From a checkpoint of a small transformer trained on Wikipedia: 11 layers.
Each number is 128 + 24 x the weight over its row's rms, rounded and kept within 0 to 255. Layers, rows and columns count from 0. Numbers have three digits each. The size before them is the row's rms in percent of the matrix's.

# layer 2 attention output (transposed), 512x512, rms 0.0376, rows 491-511, columns 256-383
132:136148135158088147107089154110119154154142123116129139140133075119146159093111092128124115175130153112135120142092115090106081106115143171125166124163156120156175150124139126121167142102120142124154111112157131133137136096144139119121135114088143136095120103135113156114108146132142102120142136118129129161115121115106130140159119141074065152134150129157143145117144151144146101100127
132:116112112137115103144139165106148114133149098101105148172108101137118164127126110095119090101172100092132096141124158117101137117135136110093127149113157136143109143134134131103123115124133113147119113147141115107093126133132100137102143125098141140127131151114158107138098143122146135145142180088118135102115152139127091134162115120106097175117109149117125129106126149142156148106112
125:115161123132112112130132180074111140120103140150119087136129100133104107139140170107140130112109161130107105118089148147147130154168081139126119132130105090142141177109147079128147174112119094118143107141116149092100153124124134138123148124113147131147125177160061094119116127113099157132156097119083085111129116064131157134079096150149148104105074144137159148145128186139137086150134
129:134143077094116130115130151111130130137096147160098114130169124101158150104116137133177099127111150078092173162120162130127124123121098140140134081169114150158120125092130121148127137059142166153146143135110133180132056138142077096118164149130121115127151164130122104173139126137140184101147112134105161140139120147112165099136161138116133131165123102096112086123149103141150113146134
125:134087143111181088120097139129112169120113128152120104142098154148102147113138130135190145150123131091146135119138095121168114151109170152097121151132140102120138114136116130105112108121105120126096100126156142144136119145124123105143112109090113152120137109119169123158111157141143133124110116116139128129116116109112133119145141122114140166099113136132136135091108145121114145112155
134:130138164134121139109155159121141137147176163103131157134155121116056132083165141110158159130148140137131141087138120142168111099106141116181112144118149151134122112139116109175076142178127140110142157166133134175102144116094113174160109100121179102146126129162151105127133134136088039164136133099150141120109176120134118109137135120119134102138140137117142132112100127102113120150129
124:098112107083087114124139134171130098123125145148142182155135137128154139143133098118185132092098118145116113104156090113096155144173179156143121114147172164182141172127101133063122123155114141128062126101113172110147116133097132134144126134164155150129121095122128152145174109133134141140131104140120135133108153120100114074092133123119132131125108130096127116133154148178172114097087
127:155100090153138158170145147117128110158135154158113140077097136093148146103132126104121116130140121108106094154135123147155173129125124170111133169125104137120157108139121131090109122118124133158185152143111138126146169123138104109148123137149144120141106111164136103144124189118138117139112086162114120133165126142162138093144112123127161126139151127139153138094128140100112110129150
128:127120149166122099154136160117113123141146078092110153108160153150121138126127149134154120160112137127084162099124077147129101150104115145144113117114078127136112117159107135125132102127066114156094115179108099141124147131147123195138111112118124179112162107129151130113119098149136107141095167135141132078107132152105125107089114107116134143132146091105098142167140169108126137161084
124:104146124152127172154136115132140125130132143147117128142127122109149147166115086160107123144135152094132174174129128145102120163143122121121146105137139119146136067121108122195112113156120099136138125179122178184181099119126102117136095137172106137129100172168110187130138137130112092164176110150126114133124143135132120140155149131101154134146157113134150128100140105150172120119132
126:155108148160097143129133155141145121108124153150140156109173152122151126146103143115113120116127116116120135172146090113136113052139128092143133094105152152125128144129148101131137124153109129104123141135109121145141089177084069151114187102138099130149098122149161141167124080099146121164136136138143099133155107101165144120129174141114129200118128152141117123130116142132116149131156
135:124114165137149134114159123108084154146151100108123079141165113129161141152101144158107126103091125119153101108163087102140134140194127127147126130156151131195164117138142143119142106121139131106185124139113137112126093082147115147091101148115106144142112170155128104137123139086130129121156129177130127153142108166138130141155157131120074129092144155153124158158121147151116122118117
126:138127102122157103117102059142121104156171130125128129134188129137126126094150155125095127113112123141076129143141113147122101152164088123112142139105137141127093142130133135130152123141133101108119135170107105142119095104129140085144135121140163107105139112120120121135102092166119147112137113144120137146100165110155114125134164179124139100134138143129179116158127127132121088114166
137:158112102128153126107097106130135118170132116124156144117154116114113146132076141140136121149151153099144163169136114124161107090102130131133125110173095125135144141163149117134131122118122094083145067164128138088115083112145108151173160127135097113133117139156132156146148126165137134139119137114111133121065130131139119130112105081108095093127161151118126204085158082095109106138114
125:153106129133149119116143139078087148154120105160156139139113149123106148131149116152115151136125089103114118118165151109153130126138115106108133111139117120127117144117105107146123086077167128147139146125067093167098114102133161140082133138108150086085129117129109186161139139103140122146052151123104095110121107117135145114117105142108132133124097094120121122092137150123141156122184
124:127129090157168116133188127139101094077103163154129100175064142141151132082108152120148083079148113075155159129158154109162170085138157142140136096114161109097108081085144179091107134139104123111121096124133132137145149094142115078162133082103107130129140117115135145162139072114134132127130119097142139133127181138116126133144109135127132118098126140103123126134115108168126120119167
129:139135168103113135111130118154136118157133150129124126127111125150171142148125134075109128157123132123145106092124151184095124105115110060150124145148144077143134095155134136132062131127157118199149162138114130139136115136083124131150101128115165140184133138112125117155132109124136113111155162086134124115168111127134166104147128148150099152095148109111118140124109139126128164119168
125:105106163121121134137101086124102128129149116123162113149144170124114139143146156147139124110079101098148137127084107151110130129127126108156142137135114158107149155108106142124121153146148156076139079174121157100121088162123111124099132114172121092133123133121142092133122174159103117127131120143147146105144142117178087090109121105101145113129132093104125110162098154162124106122107
131:187103156132115156156131135134163124142132153123100150094123094143123155114119163156143139122148080102124133147141121086109090120133095127105097126085099124115158119174148161116145099122132132111124138093108129135132164115124081081121133132094112178070117153136082097121175118077118096163133112127103111112141135181158139154078109143148122106142140095116113134171124126132122137124155
125:116111082152112170112143106107134121146143124087166137118149120130093135108150118135149106149158120125152114099133156113143100087135092136140061118160125143147147153144105158147121139092170122130125144131113121120112090118153126182185140135143125107176086134098096095113125138125115114108118098129115129109111140111100116084148122123129098117090130140127152123110121162153133131107139
133:102139136132139122114074112088125113145111104088127088106110126103099083115145121136148120154159167158161125093122090152110098137108120132159159153113082115126118143128128143112096164131145127170138158113102125117112138096085162135122103154156136146057092139121135104139142135158136169137106134125114128092133098105122174120119169108109134126131128133129112105117100122091125126143140
# layer 2 attention value, 512x512, rms 0.0301, rows 492-511, columns 256-383
121:129120134129106113116105167125109107160140125180136161089148093124131134111105144140069151112110103155140098103177143136132136130134122128132140146154136143099125115090132123121144131129118080145068141154123074133144123165146142131125157064107130100141143177106175132123104147129194126109161142104162090123137190076135106116108116145124116115157116117118133128118145148105110096104133
117:083166091100146117120120133101129148114149123087163099132173102138133108127130120100111113067140121103126136142165115175146098151151156118109080109130130093121087168166155142100139117149114099115088127139131150128151150102106167115091120152119190133089097139141094097106164105132096118142132105112098125089123143039149142129121105154089116162099139143149155108106135152153174129115134
118:146165112152151116120127129100134178103131143141106141117111111137134147144117087152075132128099153127099124108116161147139138111088034093115124138104134161101150127125134117098113138105133137138145150096131120119142104163155143088134141189126115104108090148140109100141106125136110094082137108146109171129151124115114138094132132108133086137119111124133094108153145123134137114138116
116:133133165091132119119110082104116120100140133131126176140138144159108116137108122170117095151142154065140124160136105119162146130148129108092144093116160131132112120125124090162138125155142121131123100167107131101162113131166118102166098107128131148140141133115146096187094121070090119105096147141139128125168109138142069133168119147107153118122118142097152116087122102148138123134102
121:152078120157105113154151105136144149110166130136131064121091148118120165130123118152127139104121126156095109180110116165138114099107142132115112110113132137098105131150165158110149132155127144121127191146128138176122129077133165135109121122161136141155132149150095116131113132093087089092158135126138130113128154106101143129176147113150163136112112122126176135080142125105134109150138
113:137153157147095136117144124138114101147169112138153113138082086114135133115086104113091153102106127108091149143143152097137162152131124139102146119110148120176137142142114156135142115116132125106108119101135140121130137140100134109093146105083105126110118113121108136124160117086149119137138119147093103137158120131095097070159122119139100141131108135126126129133171124114159105128089
115:150116096147135146156132166135146116166111122112124172115161154121135136187147099130134065071124119179103141099100141135133077111135167144144108145145112147122138124090092133108143135086122181148121129160127122095120128113119125114127136126135135131150129150156088064154129143140144124134129128148146101095173107118132102153145148128119158132124130118123136110129137151173138153100147
118:098084129169120130132152160118167134094128129119103115110182123153161111079115131165104117149121112105144125116118054142129103147145098123132110094113120144098140134153175130118119125121101106101136156122130101117093146128129115139134086125113119155091118159087124126153115175147103113140159117123148157086148145140132163115123100119096125095128146128111115125129102152116102135152137
114:056123111166139150078104179143092132118124142105113117096091128190133146140095102137131124130141120107124100182073126123141125132137142120143118134129160076144110089139104149132115108161129128122119115151126139136176134110162146086108086149146111133115109120136101154107125132151093130153121115170130100171169149098120159160124098110171091110106139108137129122130112129117114087149130
117:120121120113106153119133138134105149125150096141126169097087107118140159114111117123138155111142158133141157119096118125182143111133078136102112121123118118132166137106117140106127147113117122162060153090132133160117149139137095107137140126137093123119108147147151121105159149098130154152163121146092108147122124119154106154125146144122129141102134163107098106101170082094168122129146
121:091104134120151142086064143134097113175141115120123060092162112143150137103115104087113136067122102124096116101100130115131099126129171128135148087140143066089114144164139116114138111182099117132120140129130126137151122099164121143120116132103111078119096115129144136129146103133143133151138142123108137107110170117128125097142149121157145112141111122127129113135118140117095127144102
116:129105165138115146119143118119163129167178133125092112156113144156185164147156096157135132113096146141076125109122160157093131122149102131151136123129121124117126156112106133101140139151112164112120137099132147121128171102120138160108141176144126081100146117101103103161123098094122107157117128084118110136122169153098132135119125109169143126142118081144169114109088125162120131162151
125:131072153101150157144109172110127134095128094150136119074158158142141142133105132116153142123114082154115108143138109111154108185120149138143137107169134107102116092130132154125109087143190128117173148112153133133091103145134149116144195105195165120153118140121157120116158152149128140160169155115129157135134172115144135156156158161093141132114118096119087159141156127174128101087151
114:144147133116121115133164108114142128135135169121159135108136127116128106111090105119156141113112128151124105134140128096165134168144151108144125121149101113139100123121150126155129140133133156114093128083141135128102145058145131107160154148097121113117136142123110167143107173081124113169114182114122140145126141144108160122134126141124107137120141127147164117113081109154097135104153
114:116142125148141150135108108145126104086111112112134136104099145083127115100123113111127124126114122082178121142134153126121187146108117133152145136160139136173153101112155130129148138160140108128089117156114119097176089104149123128128154124104121093118126138096110095116132155114110158110139156143137137134140156134075114145118142137164119104133130133172144112092130126127121094096114
119:131128115105124110095139126123129130171109159118104127158110135154099144120140131076101101150135081147142122102123128169089150136147066131162119157133113126152129110147143148107115114138209092121125104121146175133099130094164158123171110108093145185131120142134137113130120137125152118158162115088124122148102115131144147128137123102095106150141138148120078148136124120121139126098100
115:114136156115135100128132097113137140124117157100133094133132086128144159136143092160148096144163106127136131088097106116096112144117130129124115168090121139139111125174133145128126111098118141097122147149148136102123184148100116133100132144171130124124128130149126130102123133097144160158114070135090120099152100118146133149131158113181160109110123132120178144088129146092108111109113
122:167171104187119126123148101099127151164142159157103123145133113122093135118116113140144152116152106096129138119130104103117132116101132139126120109185096095113125153149128096140159093149121156128107121125126140085133147140133143158161119096129150143117142084084150111106112150114074147119137136089141126121097173174104142137096122109165149161111156085136127150091121129124153152108137
113:112126140116105116123086087092147115128153111082150111102124088100129112120147185099084096117146097133132163107123132168150095116106160146136111136099109134147108170146094176083139120104179178172097146121131101128103132143105178154147179130143100151128082127145144106128145141146099115105112117105097124126128118129103139111116153167097119128142156130150141101116118133149156120138103
123:137124101119137170107098129144039108150135144127136098134139155098133107177121129159143140138094132136199141120121093125136118126138137134132103143127149145150104138117137164154134136126152141179112166123123108074113136148125146089163104122136149128128159120121152154079107104121101142130155080120165128142108111130142122092121111137100107149134114121126115133132095177116160116132129
# layer 2 MLP gate, 1728x512, rms 0.0432, rows 0-22, columns 256-383
090:115141158167130143141152066103131138139136139130133108122119111154136155162143124126134123109115175151133161099106107151103147130133124126105129138092170106112127108119139165113065090180102162152156138171140124170150147118109095100142137135094110144128138159134114132140142103135111177111134168154148136150077135121103129128132127128119137135104089141127122111091126100099113162111109
091:118152120150160118089151114154151125127131156153158167134113121144115113123179084089141121148177145122139079116145142169119124148101085157064139111146129125137072174126148132140100148138152107139090126120130128163104130095135158129130113107130161128114139111084114149106125132129150097147190133149108157150192084119136126137154140171072100113157144132157167123133158119111143092091115
104:085158132110132140117133144135151128106159120113144178132119106159142119141107130139093155176113111196137116137115141137168116080178113187114124136165071134145166150143132112140074151116131096115121143153131138108124131131143177159167111118070147130135140119115118137142133154088101115120149132144125086143136094149123128139052127172094133111108126069114155158138120148101174143172126
103:170086114143117090142162108152158103121147158095146124128096146117127195150106111096133108104185137169114126142145114092125148156092151157176155153132139138132164148130061115115137146137135122120165096183148174132101139151117161121163116106105081089136121115130125141116160120109132133142126129119120140124119152123116126141086075141126146120145139127114129169145102106099120141089146
117:119122117107136096135148149161152095118151097138116098184145103154154110114152177147116097117110170142159112139138140136146168129118162141134167123137121150184158102111158152119096140109145152132111157094183126161135089093171080152138151109118148115137114133119090119183088086119123129136133155100113119099149117118136150108121097152120128128141111106117118115123142154139106125123162
095:148131114090162087108109142126106138124101083057111126161101141118127138085143091142123103167169137105150154120152056105134111170169180098097126137141147167129126169113113146142157107134118157129145137105160110134135129142105127191122134121141159120109148164125113154100120150142117140090098137131099123150091149106109137152131131111132121141151145139119146140072099097088132128134098
103:136104118094154116139163138138157115108098126149129136145129108107136130105123120135113121144160170085161134137082141119107157095123096137149127145122098124109150105124103120132119129100101136136123149145132090090157160141181129109120109174112110149109152105155133124125087140101084104090127156128115136119120114108144152098097127151156151131130158099146128136158123116117135142135121
108:132126110153104118132078131173083142149169142091172121099106121110109123154135122140126122103153113156092222095102135157117104129156145132147157138090082114117084101119113136089122108142140140118095120137109193135161111134125173095134109151105141130082149099136170111115093117122141140127073116179113159108125130149158123116121098090104091158116120115103112109153153109112116146146156
105:141147121089162107127135115149119103108125112147150105127128097116068125092164111087155133140171136102117087091122124100142113150162084105115140109115129121164125149146126125153103141104120144123115149112099148119129138109140128094134109144111126127126132123131123155113133099138144102143167081119126099163119134105106080080072102130097134149152159056098125094130111088151128152130150
095:163134152113086103114070178132145099142164149140160103072094110107142095140176122116125167154117115108076145120144139115132128144107096124101113153168140141110115094110125073145133154171130138128157162102114160126127191171132114139141144137136129146165147147140117112142069090111111135096113171126104137140152118119120096108105143129157144134114105089106106162122116136111085093119126
093:142091084122139118136128137140090132111103121155111128075116128126171091123120125141135087118095103138129134090128057122124110125126121089148141062116150132148109083142158118097092108152145138108155174144112126140142134129109112099107118108151068147147131128143123175094150090128121133141134142128123115153095150122121119098114138148128113113135124087119139167118143118094133094137144
083:138112164125178136116143124113121125153120088150143107153112141132077142112098152085134159114119150085132135123152146123123089123114125088147090142147119154104158163099130164126161163129172119174116203133127131140108110174108144150126095135097102144117106087064136133118152100108115148080146164154128098150105115176156116114114139138162128151151146175148131116113124079122171105138128
091:104082104109164143123110133139088113113095114087126132114145094152154157122091103151120115170113117155124119153116161162131145163156131133142109173118105129134140127108135218133115155141146147119157132142122138099129088140128096150139163159107110090073174139158153110119111141144097151122097134137139111159060111122113143118120138155117135173113122116098143111157144126120137134151156
090:131101103119141140100100119156072112118178130116117093139153147094148125147140105081121120130128169152133137099145141120111110127141109154170125140134155089116131125117150085142151132098118090146161131160125098160128161150151198119112132151117111149131171144146124148078121140123092096119100172119099137128118178151135141141161118110169134112119181135128141118168174149136145131123125
093:134168122116124108159196152134138106176101148147124097130126140110109132128089141142132147151148123117105108121146132122134109101140126158154127147096134083143160110125132058100156130178128101172119120134191095094120129157141114142145157106117112146162118099123130142103135134098143155121087120160120145133085128158123120138097137092119130121101111126134117115126130124155116115095109
115:128143126103116127139087140143129141095101112125135127116137148183149127098136101101114134128145104121095159096130103144097091102117154103158149105187154142161148103137166129117134123152096084122104094124114131129098075170126174122151137152162108155104128133130124119090163131130101119187145134088131127140080145104127151099131143127120089092131068137141152109087134127099152117136126
101:137115105141153080097147147097145076120146113113147150151136121123144154114101156112119102143113115151157170114109185174173115132095114131120161110158117128095134134146115086175151144140133128116119147158143107098069112106097115121140151110144134136155146129143091129155117177154155111115112142143142130160155113145084121124117105110150088131160092132154160168113123139124170144112169
092:161165081122152165126117130142178122158095133140160132123126135188114148172143105146219129151124132098115122093106079131125139092139071143092103117149169102128089088149123156131092109109137145132091121149120125110160094143096156078126128123147101114107131135120132131128120111179125150122133146155108158137111149112106116094131115125107149094065134120132122141156117167147137137160154
089:085102157175147106132163102153120110163112117153111096136099128160108121152165153127106095124169129150108101145145128128122151166160134132138139104143141111156120110150154089124169144137106154138112145148089157136135116171123072112117122108060136129128143133132133177161141153134147175089141093133099123146105112134146147095125076096150082147157159149149137077117143082148113155144132
099:102120167106137133163136155141115162133092116142197154137135122111151123155080126142137120123133129155147128115091133129109098144141108165106133117123150147113124131123108140129156112134125130101167173100129126138116132085162130108126092145129138074115165109129147178127154129120145074124108165136093124125101121135115169083134101105132091148114114118071085101132122126073127101140153
088:107121156130115105139094087190127093136122156123165133151155088136110133106153081071159146112148084140132147158128177107119116128127153136120152125162128157164162127144137107155122101095136100116104105113199139152116110099126111131109117141160156114132135092181092125182138133121147112137166115116115110156062140147129108106130128113117104119157121092076114158105164128126115120155173
104:146109131130143126098160160158157144139102143116114091122130133110119112101106112146136128093149160119151133110094179157190132156133110118103084135077186111121159125143119134095131115142141131105158170112128140125109146136113091101112092143113117137166156106145145133144103189098116088184148105141157135128142130103127169132096098114104124128172171090113144120137123146139187112149145
105:120092143127123137106091112130096135133155131124159147137142117114129131174142094162115133116141134199087171126114127114131093144149115134160148091106116145137119145121109152129175123115170155124166136140125120150148178144132125131178137107156129116080148111092092121149129174116119086108105148150111108142091099121125128087127100157140124068087103143127094152111144093112146121106141
# layer 2 MLP up, 1728x512, rms 0.0435, rows 0-22, columns 256-383
089:114136148103110122139089121142158095132115092124080128146134124128119122124128108128143095111129178124115113141117123143114095111096129104122123100108140141122117125154086162137111105137133112097175162144141122135152134127085126086134171146147117126129168162146096125132090136131123088135165115195152135136157077124120152121158111142180111170143110071119125133105123152136119145115091
087:130167108105139135129118112146177097101137094094102111152154146122135136082119149144137103130095111114140122136124114109083153128111143104133118144140120170133159085111095123109138114145119154083117123127172122143169155144103128143144133130131122139153147114141106129148141154151101137139116091170088083125110081145130138114072130067109103101133127124119128146132129119163152122130163
097:133100080131161155157112099123161122138107122128124074095087181104138112141163132107171118087126149126139126179191111142139086108069109109136125139121151108128141058109097150146123137122131140137128076140097124126127102135089103090095124101130094135164105134139166139108080127153091112093158152137105148153121119107136149132115124119156094142151123136143104093109181145153097112118148
096:148130149092131117106182099133163091125142126137110141158119100136122095093097158132125127139141122112125092158124094135128183155128128141156113103139149133122121089163123123140138123120145112128129154168121082125134135121135135082115128149127114176142115111097136105113145081093137121125117169127177094162127151146130112101081131159109185126131100128089120119146123139106144096149153
110:128128112136125143165130184139113133138130110073148181154090125138134126094184138098130120153158116154134141097137114157134102127154163139092137160154158165142110174159141127103120167129141100148156206121126115147177165131106137121126106118121150111126113121099120117141169119128154124131131106125132136134117129144120103153119139082144124170082166124121096145134194151171128116086178
089:134136115125131090126146140121100161149169173211115172092115147129122085125108170122115101130090139122126159113142109103103102127148169146141124141156138142152106087120075111175048188110122094125131142102112107163133131123093113139078115113142121095134129162151164156113112126111118117144138146126108167138119154108123123170086161117111157129181112072167161141157113133137166093124134
099:177122114110089166120093102099163111119134146146156114155142107133101139166125155099119096126095136134147143150113144113133120128100150138160125111107106110125123097153156148100104158155111113106146106129163152098092153136110154135130133135103130102088142102150113114151134153164153098096121122126078132126106115153091138105145094120178124127160128153106160161150117147126139105146110
115:141150137091090132158151104142174143136119095097109119187149106135131120147158103116105141149145143111153065143120112108156159128141105139123150131121076155130181141122101129086157130168132125147159121118132154134160138124119095153165127123111122116152101160099125114122124091132137089099128121132128151158168099141151139159082132122187142174101137128115132156103126128138107099121102
116:121104157180162080136086131127145125130118131145167138157105121122126122083166105073119130162166142101083113096143123152121144120131134081111139115133163151106128163152097124115082104125064123149130105124110121105138126120139131113129095115097150112134088151149148114109141114103126115119150151154122136172083128118108136112116146152119124102105150143132135059126113175128091172090149
093:157129163070143158141138085156130154128125122116124106136120156113117137134113157133122145127145090129117150143150111138141146145117146120142111126116072166127140129114143184114084134150110125124155127170127158138125152068132143103110155162139118106157095113169117122121126153100132150141101141142161124114089138135154137156122130118115119154149138128168149126160183160150171178127157
078:098163150178108126115148135113147106120134159098147156145135123109124119146135099094130170138131103128121075161090176119147158122114160162107113147144156094150144167069100116169126159099138163121127053145139106109101116126178120127175160168135202082093126125131112115134092120170142144159127119125126153138184123124115171130137152124104139152153144188127155103113141132142097147096114
079:095103154151094100122136108131120184140120140158139133154114167140141154104135127144120102104135153105131110089115128102094159130131137087157120104123161108141157181096124080148106134141087156165070175118159090158126109162097173130103135116150119161131142139123138161152099131114167144119097140112137106154094136134122115091106169100113123101139103123125157114111148117131115114161152
092:140121139157150148093112136090162125086108131159129103137143130146136116144121129113159147146120155132122120162137113129158102158112103138149116188121148106086137169163140109133140096154203128112127124179124196098149148117125072109158138109108114111191134137092105096164124141152171137126169093107140154075161112129114143123154103103151105162150092086138131113131169156092111136137113
085:122120103091124150127110116122116129126175110110087110122155081087118151118123136109135115129114201140134125133109142128096126147120085100116109133160147125103103195145109115094167123117144123164146123146156088141129151096161165108070109107103134106140162138132118163139113109123108174136131099149117173150122144121136145126139083080145173072131138117154150123156159126097152121138153
088:139154122105140152110137116164143117102111158093135154114131138135137126099134163156117122114110145095146142117083123078119140107128151117089148124098161113088137143131157079114114117113132134134131104139131124131171129140084139151118058153137139142135107145101135133156081101146118147182148141139107145107124134057095098133169170131125122166090095142104126178103120111140084135142137
098:156136156150109135131147109133151115154153155117087152106179097126105122121152138132137135099136199118153100150128152136104148159122099152125138136121086154112102144152076141145100152136119160104102119126114108130161144087128146144086134123066166126152096133137177121151151134117141110081144094168159139100147150142139105105097129137163158131101107117162089128184087137141126130165169
104:139148092095161145131096145149122136162139120127169112102169136112138105151108106123140098120137096102121123126147116118150110122134133123122141118149105123141103105103128118152096125159092101083109135092164163102123122160123110155123122134155140194143129137125100112147151131151143125142146131138115125106150116100106119130193129135112098105130157140172154153120170101142161085138136
088:095153102143088153128115147158092116133101123091135110129118136167105155156148110158159123174168161133132093118100096135144118152133092115122150119158123144129111104110133123143117134090143154132069110136166111093139169090134167118102141163168094106154134158148149168149139083135098155117085150147091125143084141143120133160102126109114101094124140122127143162119127165154174135139121
100:152157124115121131140124123076109095164123111133130110125130117114139122087090113142124186120149114103130141170123086143150112089126146147146126136137082157115142122130142142153117088135106099160153097116099117089141141057139158121109192159136120131103135104136105107148117140125101110144123170129125133099089135165096120119132192154199130126125122107113111123157122128112118112099141
094:123070113168109140132094131111150132113142136114119081163138112121073083097186122110118132082093106118140146158108119159143119153122096115147122119122165106139155124125159094106190135155117085115135155133134133098109163091188109074115134090126114139158157111152140111134129119109155115152127156146122100123185098134133128143119142123167123134125140119129148147120113127135111098102155
090:139121096135135133120150154088125131143130091148104099133140186128144144161147166153096131136136162116130111123142101125155146108109103111188130138115124119109121109114133125090106160144139134166110144140083116095116144198145158131145160121084118148127124159086129125111114120142144171150102146114123159149181146104120139128161152128141182173072168163162152092117083144130119090126065
096:113150197111097139127172135125140156119161108144118108091164151092148107135098112152121119145146142129139141101137134119116151144157116132162156124146131150130156098093134139137121124109144151122116109159154150153121150137122123147143113130108104119112092130148122136132132111142108124167129114124080139090114121122159151161110137132134109105136102160113142162090128099112102141128093
103:112123125091108152132120155107188129130147144103144123081159130166124118147109161145100143122141132159119131105143149115149167184145119149130115117097104156121159124113128140117121149104111108204097142140127128123136083125142116156162128185116116114144087101139175122114132118121100116135145096110117129158092087173155134157122132162142174123108152110105112126112100121195114137132122
# layer 2 MLP down (transposed), 1728x512, rms 0.0433, rows 0-21, columns 256-383
084:146143109135124139110175108148148104122138115074122121087119102153096157150131175150111100123124160079134113162159095133138124126110158113128124137130121133165139090124095126112124116103142135132148095175094126092148109114135138109150154117172152117149153115116149170149150179152097124136120149101100122154127130121166111171124160118088133110154145123131138144112149139098108069151108
086:150125109089120135077127106128133162146098135159101134135133144141183115107129120130120136118146114133136086146113110124120118116096161151130153139115105123111100137122119161123127125137151125081064101133140153132092115141117140130173104113136125142056137130143134154130116095090131148087126121128110151121121081114162165119099133122094122148125168158145163108142135082118116131142123
100:122119140146133143195154115121082100104123134093131128166108132138130127079117152130144121127131128155130123145075063170088154096118144129104144095119106195129176158150155138136097159121180138151116139108153174143172109141108188100129140134078168142133119108120136144119103149056074144085137169095126100101115120124167123144115119168136148126073119135111130165161108152124114139111110
102:092130123101157107098107125163138115086123163128172133106102148114174111135094151152112103142110127122101115101113092145152178135140159111100132091090088162122122143144116134186111149142122179135109109154130110147139114160129148078101127151166154155087165124109126125163089159117167128117137152124189144096097178143098160138091126110123094118132147112143160156131130118172170165155117
115:176188138146151146112169147103110142130090096139090132123112136141092146145106146121087124126127124151146124140089136098114117113096114119169160117120111132134173127095168138130123134150134181140135138125123149172125106120122104181078129126098085141137096104117118103139133122088105124111096125089134070142136139094157115124137100123109101092099094152140149124173142115168089149110162
090:105103134148125127140139145111074126128134198152137151117147118156167104144160168172157152091140107137147122083074162151133154111130117141131074124115133114093142128112109090096100095171166119109126145152134125099074156101124145150112155108141097122172102140101142130110106102126096109089170131156166118123148139106135114130107100145116126106158083083139118144148123130147124104106126
098:099141160109139106135119128126112176134155123075147139098120133118153149131151139125128165113070139126140116136149082120169115168166136127121103064147108126131134171093158139132139125179101142158130126154133131145110152151168131123146145119121183086162115145134126122105159146177144139165166111148150142116117120164183145145128154120109147145176105157124168107157139152110136120111181
118:106123157125080148110108100114118130157094147151129115126135131140093148108152092097122132121103107155119115106129127124092081143116100148159111147108146141177122134081150075120147077101117129153122173147179140163094120117135144146130119159152070096151150114123127122107112104127095113134131152117185077108135100108137165158136148110109132121124168107168127122150129161160155143164157
112:100111147139127141149155139145177094092140152154120098160073105172153120110119141114120142093215115138117114111166101120139115140100122094148116122142134163130110090162126151138084090089095111152134103097138131075114149138146169111140162133123155131061115144184152103116149139146132155149114161093133087116100145144112144111115199148164149095117124134109117133074114086133081111153123
097:156128146109170127124143147110108128139152084097180148154137141124125161142124127113139116136142109113127130138111105104151160124110118138132123104087083142139137134151135164124130127110143132157160108178179126161140116128131163117103114127133130088121130119163084123148148165135102147107119122127150111116156122109139115133093120112119134141126122168166152121124159169152128162148148
091:103149160125157160121139160129079108148149149143172119142133099092145131128140148153144135117121090141140110141119114099059127116123147162071143135090134104121149122131095150145162116152145103153098130150123106167125101178109148150124146160147164091103095120143134122101127128109137131122138140137106186148152100102110167131122174118117140128106155196127172093126123148093089132087139
074:099102107131146077164118124160147124109119151144121138127118196140149110144105090134141142131127121109140108088138110129089118109187083178169171137169085115150152192122116107143094129130161113094127148124130118143156117150122107137121139140133119150166104104154097138127129143096124120182148147169150132119155157136123109104098126106159087133179136135102124131163083155132098155163152
091:124147179130125113105116130101101139124129111153162153164114179157121159086115138133115154135107115164157124194153122122141100138109103109106104163109140142114134148159132145173092135144182143148112149161105134140099146115112097103150116086160110127104157132100178103119107155155127171151107105117170095151142139105130156104145125112094162135141114141114167109150169112095109127160164
089:167153079094128146108105125118070098103114123144103134092144119121107120077112145141162129135134156142099116153119116130151123090132152157116127090118153136112136133152116150056132114139126147109139150115119133158114127106098104139179118142123131117131138116106145147137134155147126139161168126140102184118138177153134113109121095104130129174097133139177140126142124161156113146103063
083:097157129076121115137134184146106171156109122085151151127115146127142112137128154125121171128123088093136140131096099136124102120108112191107141134141160152148119105166141116130151170140162174078120107121106138134106100152166113129125146098120121123136121107070150145120161110125108147141139124118099131141108129141108176141081197114118153095107106105129128163136135133102183156135143
110:088140144143123097110106167115186177144082119121122152134097125141163122140147107177147185097098113139105129125114111113175099131149113141119128149160135098177128122116127127115101136112129146136119115128121130113098135135142098114124093141122129143166119120136110083124134106145129110164152122141155141141128125108075108172125125138129109128093152110109132118129102147126141135133147
097:155128133124149134161121066114137091119134098099116101137120135099114139202136124151166109126109087137104112149179149145144160124125125154125168154127072101158090143130124099119171112125100089113158136176102113146115117122122127098115105128151130147135134153140130181162132149166101108139137112135150160110138115134120134118143146129111111106155138122144176120113103113115185075111126
092:131133117139113159163153114132134130127122101134128151128154136127159138130098092149108139145132148156101097088146159087121144124113115130135094125119131116116109113162136094162127165115145146133129140157135083108119155128075123085143108120107103141159082140116107093130102162135117121141133149122113121169114143134107127118126107133126159065127134066112107126170104154143153113115140
106:162145144095134120117151090117137106144143149166129146122179118147176119105137137120142188103139149131141136174148098151138123116126108116187150173124121109124129105065137159133152111110124112129135096130106124131141116099160151134095159167160153166125100158132105098126075140139101109079139175151115118100127148088139082119164162164174118118147159077144112145125150145103140169087151
102:127158163119109113178090161137147162133105141124149134124157102143112119087098062122128112109117118136167107141168163161086113120111101107123138118143144099106165126101152114100100128164124130144141142129113147137133165123147115118170135134098118141131145122147099144134169147126128122151162120146088091124142146122098132132120127127137132136116086098098121120117132176104085163141138
084:153165125143113146102134134078095120155104122117115111097153137069192139114089157164130064131121126106131096086125104163109130152128105079173125098125138091132125121114129122130129119130106147147118168136173123145135099128149141134137137096103108169108122151124098180103131153135122144103104143139093171149153119133126088107107101111107162138129154105149084087102140133138138152168122
104:076140198139167121112180138106129115126164124132124149102128090089141127129149132153105120153154115098129165155100112102133150156159092160103143122168118151113093091167130147162109109115135082153121086103155150145146094149157144103142194121119103152077098144132106114126126096134116086158122158102149112137125160109129119145099134143136110106131134124127128135134129153074130144148122